python train.py --head_dim=64 --positions="rope" --tie_embeddings="early" --init_std_o=0.0 --warmup_steps=247 --schedule="wsd"
Each number is 128 + 24 x the weight over its row's rms, rounded and kept within 0 to 255. Layers, rows and columns count from 0. Numbers have three digits each. The size before them is the row's rms in percent of the matrix's.

# layer 3 MLP down (transposed), 896x448, rms 0.0515, rows 823-856, columns 128-191
100:117129134091097098146180091147115151087126125121152124153057134151123151127154157147103174093099158154119149121111127113155109127127192143142120116068106127141135107128113102144128106108158144
100:132133188147158088107125160119122139145174143140119131171135113145109105157150164109048124168109120150145125143144107133155104134148186167141147146107126113140127116158153113123120105121125124
100:092109111140126162123120116137119114141199090096161114145147165105133141101122130126098169143129133106139098118153151143110115187124104148118154137096149152104142134168126107114122142157143089
099:102164147096110177109148108117141151115088144106119116136111095127118126128122120115144150146109098136139144147119127106128160121099152124087104094106146085135094140146131122114166150115146154
101:096129152144162115102148149129083128067138161163169135116116101170112120133137119146140104107086155132154141092150104119136168116074106128124102127119173147094178157140115124136143145087120112
099:128134101090094153161091151106109083123132138139111104137171128116138143158088130153122125123139131142125145110092133124178190107097100111118177143140182114131149146141101112142161136146067114
099:150154121115129122122074120133128126107104135129174104141110167145138120124136133126083138157103126121122108184139093134096114110094152139143124122110174152132124150142155097084131107071111142
100:123114092105110131159114149122185138133110136088168191127153134134151133113162065100108150110152118136167113080131135097143114119159133169151164146121119125129159121139093119106120136125160075
105:170156119122136138103141109125177126144117142131130133127102146172142120070150141105108129173143171111133113152145153123143095145119153094147146140168119158105128154060114157160124187166072133
099:153124120134136148125149122089127132136121097092149149158104124140111116159092124091141085142121124119098135124137132195159121122167079147116126099146123139079151126094107111153106127148084135
104:104114119144090126174104086145153122177157134126156116081172113136155093136161109116143123162128146078116129129157147144103133101070106125126142123084085147142111114146142120150118137118112096
103:114153118135121160080126134133108083120132120106131145142118165113147146172154125109165092131087172132125105156117149110125153140136111083149087136152151135107105133094146103133122145174136098
102:109120141124129160100156155118122120157145114161146122100131120154164124101133108146120133131111123144143132143088145141173114145140123144080101145138131155141139105110125132119173129110089152
098:117138104101130104115135128098101136115085110098112100153073148119102156148107124158117127162152102159108145169138074126092135159116127120133122098174136133138145074176140108199122152137104162
101:162110155137129110093122148096163118125146123117154123125122123143145093160116050125118132125113090081122118118075138106116142102153104131153083166109113104124187125106135111129148170167116142
100:169070119139123137151143118104114115111150127088088124125152130151142103117092122097098138084150112095106158140149130165130155113093116128126133131125132166147144165163162125137123139075112133
100:105096085126123155107119134113119123112143181137157100143128104118162135082109118159128173109109159115155078142141143195136138149095115127119096131093153102131141139103078102121117105161123109
106:163163178118169193126126114090104126116101128137088103139134115172125184118122149101148165134118117154144107105144185139129128112114118119156134103075112106160141105139118185164123111135137159
103:136154100163136102171098148154120144120106151140124143096137079114136131127137136123124101079118113136133130125104202075144164132096095160088128133143148152155116126115137154122121099058102124
090:141137126126117121110134155092121156115114123115165129149132114098142117191154121152110100098159106128154162095076129120124136132134134156102168118179108153128111095130128126109134138142133136
101:116127087105132113145112144121097130125116168164130123094195078125134146098113129158074114088151131142109138178143138107090138132137145146117103124145108141168113141126124148063149086135099117
099:124169122139072153112104137107131134109105142145111103116124156181141133150145158122138116137122091109106145146130091076117155115082127153114123087151163122178117136109169107148158169169171158
102:136153117146130166134109128122164138138121185112092134113133128143131142104138138150106143104117143162149129170166152097118129152128161121122154137182105105117164078162146108137154109155151138
101:098116109121162175097137127089128140130127142128099146152117117171136124126110113115169105124115134116113130151104110144160098100125127107113120117095132090158114139144128171071122122146180118
101:109134124134146131155162123145158086124100095120136151109118136107129143177119110130079126159093117097143109128103142139124137171116092083147132162121140112161131149138133106142112104126134159
099:093141070120123136133127107127141113185110117104087138121114105108167108111116126122142108125123116096130167126125129129131139173126131149108156096161102154134116161087091101092106144080101137
098:127128136105143130137156106117144130156106119138162161098140112104124111090084096138104118085109158106124139168095124166202122161154130123095150111125148117137127118146100125117130138105115101
096:131077098167165072151124115136098063143137072070118101142096098149122115102079111140147129146128120131147113176184109126120121115131122146136149188093106087147124107111108134149111099112153107
102:100164143123133130118071139115111122130104146113129131151129116145141127175158104130132136162106141173147118147109111131146142136112113136093121178113120137112094120103104155127150201170125153
103:165156152122130135134106132119107119148134174130134173136117149109098114135124131118091107132132135138131115143110111112118077128123102120146113124196117138111133135122136133108167068095141135
101:114172136144115110115090114153125089130123158138156137127112164113140165146131119112135112123141128130142134162126055112058120077135155138155093156146105148156090137129109122118100115135129138
096:141145152110083149138146165153132095129126128076141119103123090161147184125126130126120119110121099071140101098140146125072130118115156086134129148127118127206155110105147140134117138108112158
103:165101121128115142104132122117142147136162150148128132134128135089121144120095131115165124082138107120141154108169080140151103147102122134121113159124141090137080118134165133112068177105164067
102:190114120121070169087107093102103160145121126112180129167121127096088099109120082091150136128147138134126174129137123136120126121113140135111146080183137111112127086130125112147081171156122131
# layer 3 MLP gate, 896x448, rms 0.0532, rows 824-856, columns 128-191
097:160136134139141108133141130113139088121127118132116156115126124141139097152131142154119149133148125155134124080145127102160165130110174105149133059138139138054087117141096138122139126158129087
100:151140129094111111113150134116134159128162149130138166180083067128170127156151201140094148131104117193110112156129130143111099157135190180147085127100112118106116147179130131153160112147127172
103:123107116153141142127153149130142084132159119134124117169120140141151107124135119102149144093125155094097096129130137138093147094124098108126163140145121177136125101147151164093130110127125102
095:125112107113110143139088129150125145120060168132121144125114113147103133153091119146098123142102161126143147137152137098148076145122177120108120103137084075127110124155120116134126177096116141
098:139118137135094145154175162156133139108108179102132124157144104153095103113132114151122093121157127141137194130135131109104117167127095086104111107145160093096098122153130125149144163147131125
097:125151120105145137104169168108128169097125114129126098124139082115067168121106101138165130125102142169133136104099114134114074116128153169109131167108142122105114108129121135113095148126111109
100:156113113091082117157157108152090147176132114101133147095118071138169148118153115107126113145075143109120125124103109082148136126121102134138175120146157144148086117147085120152142103077100148
103:154124123104140136136121145175106125178117123116136152138138129136149127109118144080142127129085159096094096111090153161131127117110119150150131148148169097153172089095145132133130125104097102
098:122138105089113157135152127125151155121133117118102132128154115126097107163114158101145117115148127130135135130164112128123123151154124139170168099134140147128118138116115144127133152111124104
105:144141114149144127106167096106127138137161213134127095153096132159035140089154127118109166117143130166111139182151084084118181147114132176146134149138122134152145119138130110098168146087083173
104:142146180119119137116112096129105120113108146080121142123140108112127154133160146137080129178136056126132130117099098151165093167167144198148118118143138098105166123143129083120118113116122062
106:128124090150132133157142149128124127121079138134122137085145119116147077145144145136161153126156111155100170167121126117143141115155145163162166122138148111088137098153130186105098144143130131
098:110111120146146103121120147119160153108118144147131123123105097122120123114203105176085106083140130145126140083150134100169141166120156153128187167137103137179094111136116131124088165145122071
099:119154100053107100109102150162116113150112157142139110144147108116137138139132135115080083107110109136106130150182133121152135159123136129126158167129132142115103128100128160150146166144097138
100:100160153142149099089138109135108132101165118120160143154104121132121145123165125149084108168119106134160105145156141141153118161154071140109148141122134128151118151146099117114131125095136130
102:133117096142077132080127140143094157130124126123138139088108136153131128130126139123137105082076156114150139097113082130162073146069146174131123114106168107102131168137152083154115185109124150
102:118139092120088124135128159122141146132118132133142138121107122128103132155162131086131101114096151117098138115099122174127123114156144069150144131138112134099132115117132124140118114114112113
102:143100100131098104142121124141106078186062127142166143165105105155131133163118104124132126097104123145159127191129138149116160129134170151158116145179142101125114126143088167084131130067129142
095:138108112155145173125129108170105140108096137133158132102121115162154142134085124167094120141085104145152122148115133123142123094152131129145153110122143151121112144145137154153077089119168128
097:116147109134122175138140097131123114136133090111127121127076125122096164169097150139167110185137130119119088145141115113142146128142168150134136095130122108113113115150115103144127151093109118
098:134141132170159122085098111092130099170128105134138126147167148122126117120089090114106125151164150131131100122097129122135104160137153125171092124115114143138113144196111160136157132150148065
098:138125147140127102106107159143140109099137143112108168151105105137104169096128155141135122123090147165119153121151103111131117166089172156186076124130097087142121110124123133110105130101143124
100:143082131107152118128191107160126138096121117113134146097148133136156143160123101118109113145119163139162165108087116092117111135178120112136159135144128170089160122141175147178093123113116115
095:144157111103156107162131160120173097098119126160115066118141135129117150142082087149116108171102173134179115118124084124172115142104104057154137104113146134147082132099146129180143165132100137
097:100131128158086102114117130152170101133140131103108139193107129136150128161117153098124108110110071149141124117147142138046117112108129154121147134106176131134099168121107146134130139067154138
099:119151119132165102132093121157127110132133109100107109105144109091153097138156123135071107171114133109117151147136083125153149141178115151174096099139105121153121133107141128156131154118123106
094:130150141142153089109116134118112133134127078141179157121106127130112094122132112121118156096157105116128095172183156179099167145124115140160101093155078178110155115177106085146142094100159151
099:142126112131132162121204135155149107122105154192150121131109124147108136113099102167067146129125107137153135135124106070151114147126164136126143116127118078111133100117123137101102140103134186
105:170172074113171143115146129132132103115139144138097166098121127135101187144151140078158128115045117110125121157101134102081149078126151148124116135196125115133120132120100110113158143091108142
101:126171176126111112113148074092156192136113161135122143101143152171126141112165165127124126101123143115157091063114166105147132153147153116105092168124151097072131129155118092139148175126090112
098:119119118137155105148101069109118096159168113083151091121188139122165122142137113126107138094148131117172137133109217084111137129137151113145139121142103145105132105160104147155138117176095091
100:094129084117112158105172138129115148136154149139122160146116138173136113113116122139139130131134105183107129126156089132136115140094121139179135119112145087161151117101165194094141131165126065
103:119153158115083163108150156115101121151129169150153119125126136132131147167122120112064106131135137164120143138150127142151111141128162141136162108137115136123158104155154126137142093152149118
# layer 3 MLP up, 896x448, rms 0.0536, rows 824-856, columns 128-191
100:151082111158106152093094134128111159144121112132111118163115155157163064136129172124137144148112137126120071126111123117225132159109134148126127127157104097116133149130118138085151079132120103
101:156097144144139107115121123120115164110106091118152095118114093130121073112116100190135147105157102151137113092118103132130096144138149132143111124142090128145110127108086128131163094101142095
095:166103158133154123128091132134132156120113145133100129114107103118103153114117116133103089135137123144122129139138121156100170147162129122118177153109116115077109116123099110136151128151105128
101:107117126144163132070121154111098113110110099122127139137117126119130126146114096068153190136135132156141165120166139103127132107111135132123131141139132181084143125143087092123116092140146129
097:083125084139143127098122123093107099144134120144131172152154138146117120123134103148119109105118139142124155097123139144104152157139125119141138144122131102167159152090141122125162150163135133
099:127142160126132113140112127088106121131091120118113168109085133175103146122161113100099068103082116173131148116135155126085105109116156122148104105153167111134133135118068107144135134161146150
099:107068112103132174185106118161142128122103171135103133111146117117142120120109058119130138138164133125104133174182100116088144160149159167144107165148089129090176101139136167158125134115085140
106:105109105125110111127201149114130156123104119142138181142157130140136141131106114121120137110118164101158126147127157146132138129145149138163126117113125134147092168190127130097135098129153127
099:173129154108099103151136085153142105104097119156138106109119077132158145159105157169093158182155130132152132086115102086115100104124167158169109156117123103115140149101100132134112109137133103
105:146121137103113117129096104122138133097135121142133118122114138106096139120122126157123113109147133079110110073109138133108073110125160083129104117120133105155177104100053166131098123135150118
104:093115134119121166108091101106121096120126101117110141151169137136149145117090086134149134099115127088136144143146162127101157135107136059169107144124170111127132117154146132123098128181119125
104:178156153143132143099132163134137143138180148152123110139127155103134144135121147095147147126103128080164115157140096149159100099145140096096141157119098188128113140170120080094137121111135174
095:116098139118121094126113164170170121080168119158114140126132121102097090111117167110104142083152132127197110112113152105115116152124113112198125118137144133120117138145112166118114115095120145
100:150108110184146106118134113080114117113121120159114117175072124116090141093082125155163137129146103090169151107129111147110132158078085117121140112113188091098119122170171145121079127111117120
100:132125125107147159144137118110131120116122100147133135156096086164114138096095131120123149101129092119137149145148125143138180120159105111122136098102139124113166133176120116128103140118136177
101:086142111169102100172138194173113145168131102131139172146137097104144154139083105160168108123131134085165099123111113096162118107164113139128119117139172101157128148101157147161124120100131136
104:119164165127140106119116153159139157144124159141108141132140074090132101130105120160144129099108159111115130111146138088121122114151178111144122135111173109146145117166123114135154105128122136
104:150136128099135132132134131100104148123141135134154118101146116115135126145122178162123138132118147073091091128119155146147142096153111122113097137121112135147120101184138123093112107105123119
093:115103075106106128136143096134101143101114071122118116089124160133138109130147144096134109103161101132150149077168114097112109084136085114120163082156122140126117186150094109140114120115123181
099:125124107163158150156135132090137112149120042104148126109115156076145142153122206101120142166102126098152088129128090089162100110160121136155090117137115119148143182149130135117157113098132146
097:128143147179150122112111125076144163151136147108145139116136135110160133115132154161115110139129110110109128123085108119137144148161129060100102135128138145144096150122142158101135148126144126
100:156160139123157162146103121102160061140095108152115134144151134115088119136119107133087113117149147167136133146134147154133122131121160156114099147162164120130107127155146149137105123163101147
100:139111132101170146113169125152149124082094140142115134113094093130143121142148147157093165129156136136158089130137140144145162133114099097084077140148119105088115130120110127166130128121092143
099:123136109138129146118112097126117089136106137179130133104159137094089076131123133134126150120132112146118105121137145124132129108155120135141123107149145084131116099140118170079118126116091120
099:151063121118121120127169137154129143148142165121142149165125136121102123090194158152136140103143128136134127154135129131113119119165093103090118119154144037159123102129096140109143126140129139
096:103113107120158152110107128125113101136111132103162114081130128078088114182097099130110113105146138146109153089133141157101120099135144115129115124142142116139120126127110125096143148111136141
094:145140149175114144106073182103143120086121098179117115154123143110160146179137103159119158133157157104113121138145116152147137151122089115116103121094121128124147116144117118086080104133126156
103:139211126130161108094075141137129140144132138121085108103140136123096134111181133093146155167124166158148113131112125129092145130134141145179118150116146121102097118103102151136149133139076132
103:179174109129134118111143143183123150127126116125133132120144127162144147110166107126110188132101147136164109124120131130112145084103129152131089159146127167136112156097127164144143156140111179
102:108099110147143102089119093136077135116137157120134096125088140106116138094123136131128118143153129162156162140151073123124135084123143125114116147169112136136114093089130136128130088101143115
095:151114130081149120154122135137112116082126135147118125131125121097087129119137171141141194149122154080126154144137174129095143138144164078154102120151129140071134117106130134129134107115118141
101:140155149088150122112129125103125132158143127115108143157121082090100140094122118134180115154159097111135152090178116085136142173140156093085128185133081134150161135104167162130115140132104116
100:152130139136094116111129140126112088121123127115120108155131116134132120107085107145134106124184135152111119142147154091157110093133131147126158134139128127121086146122138116120106148167130080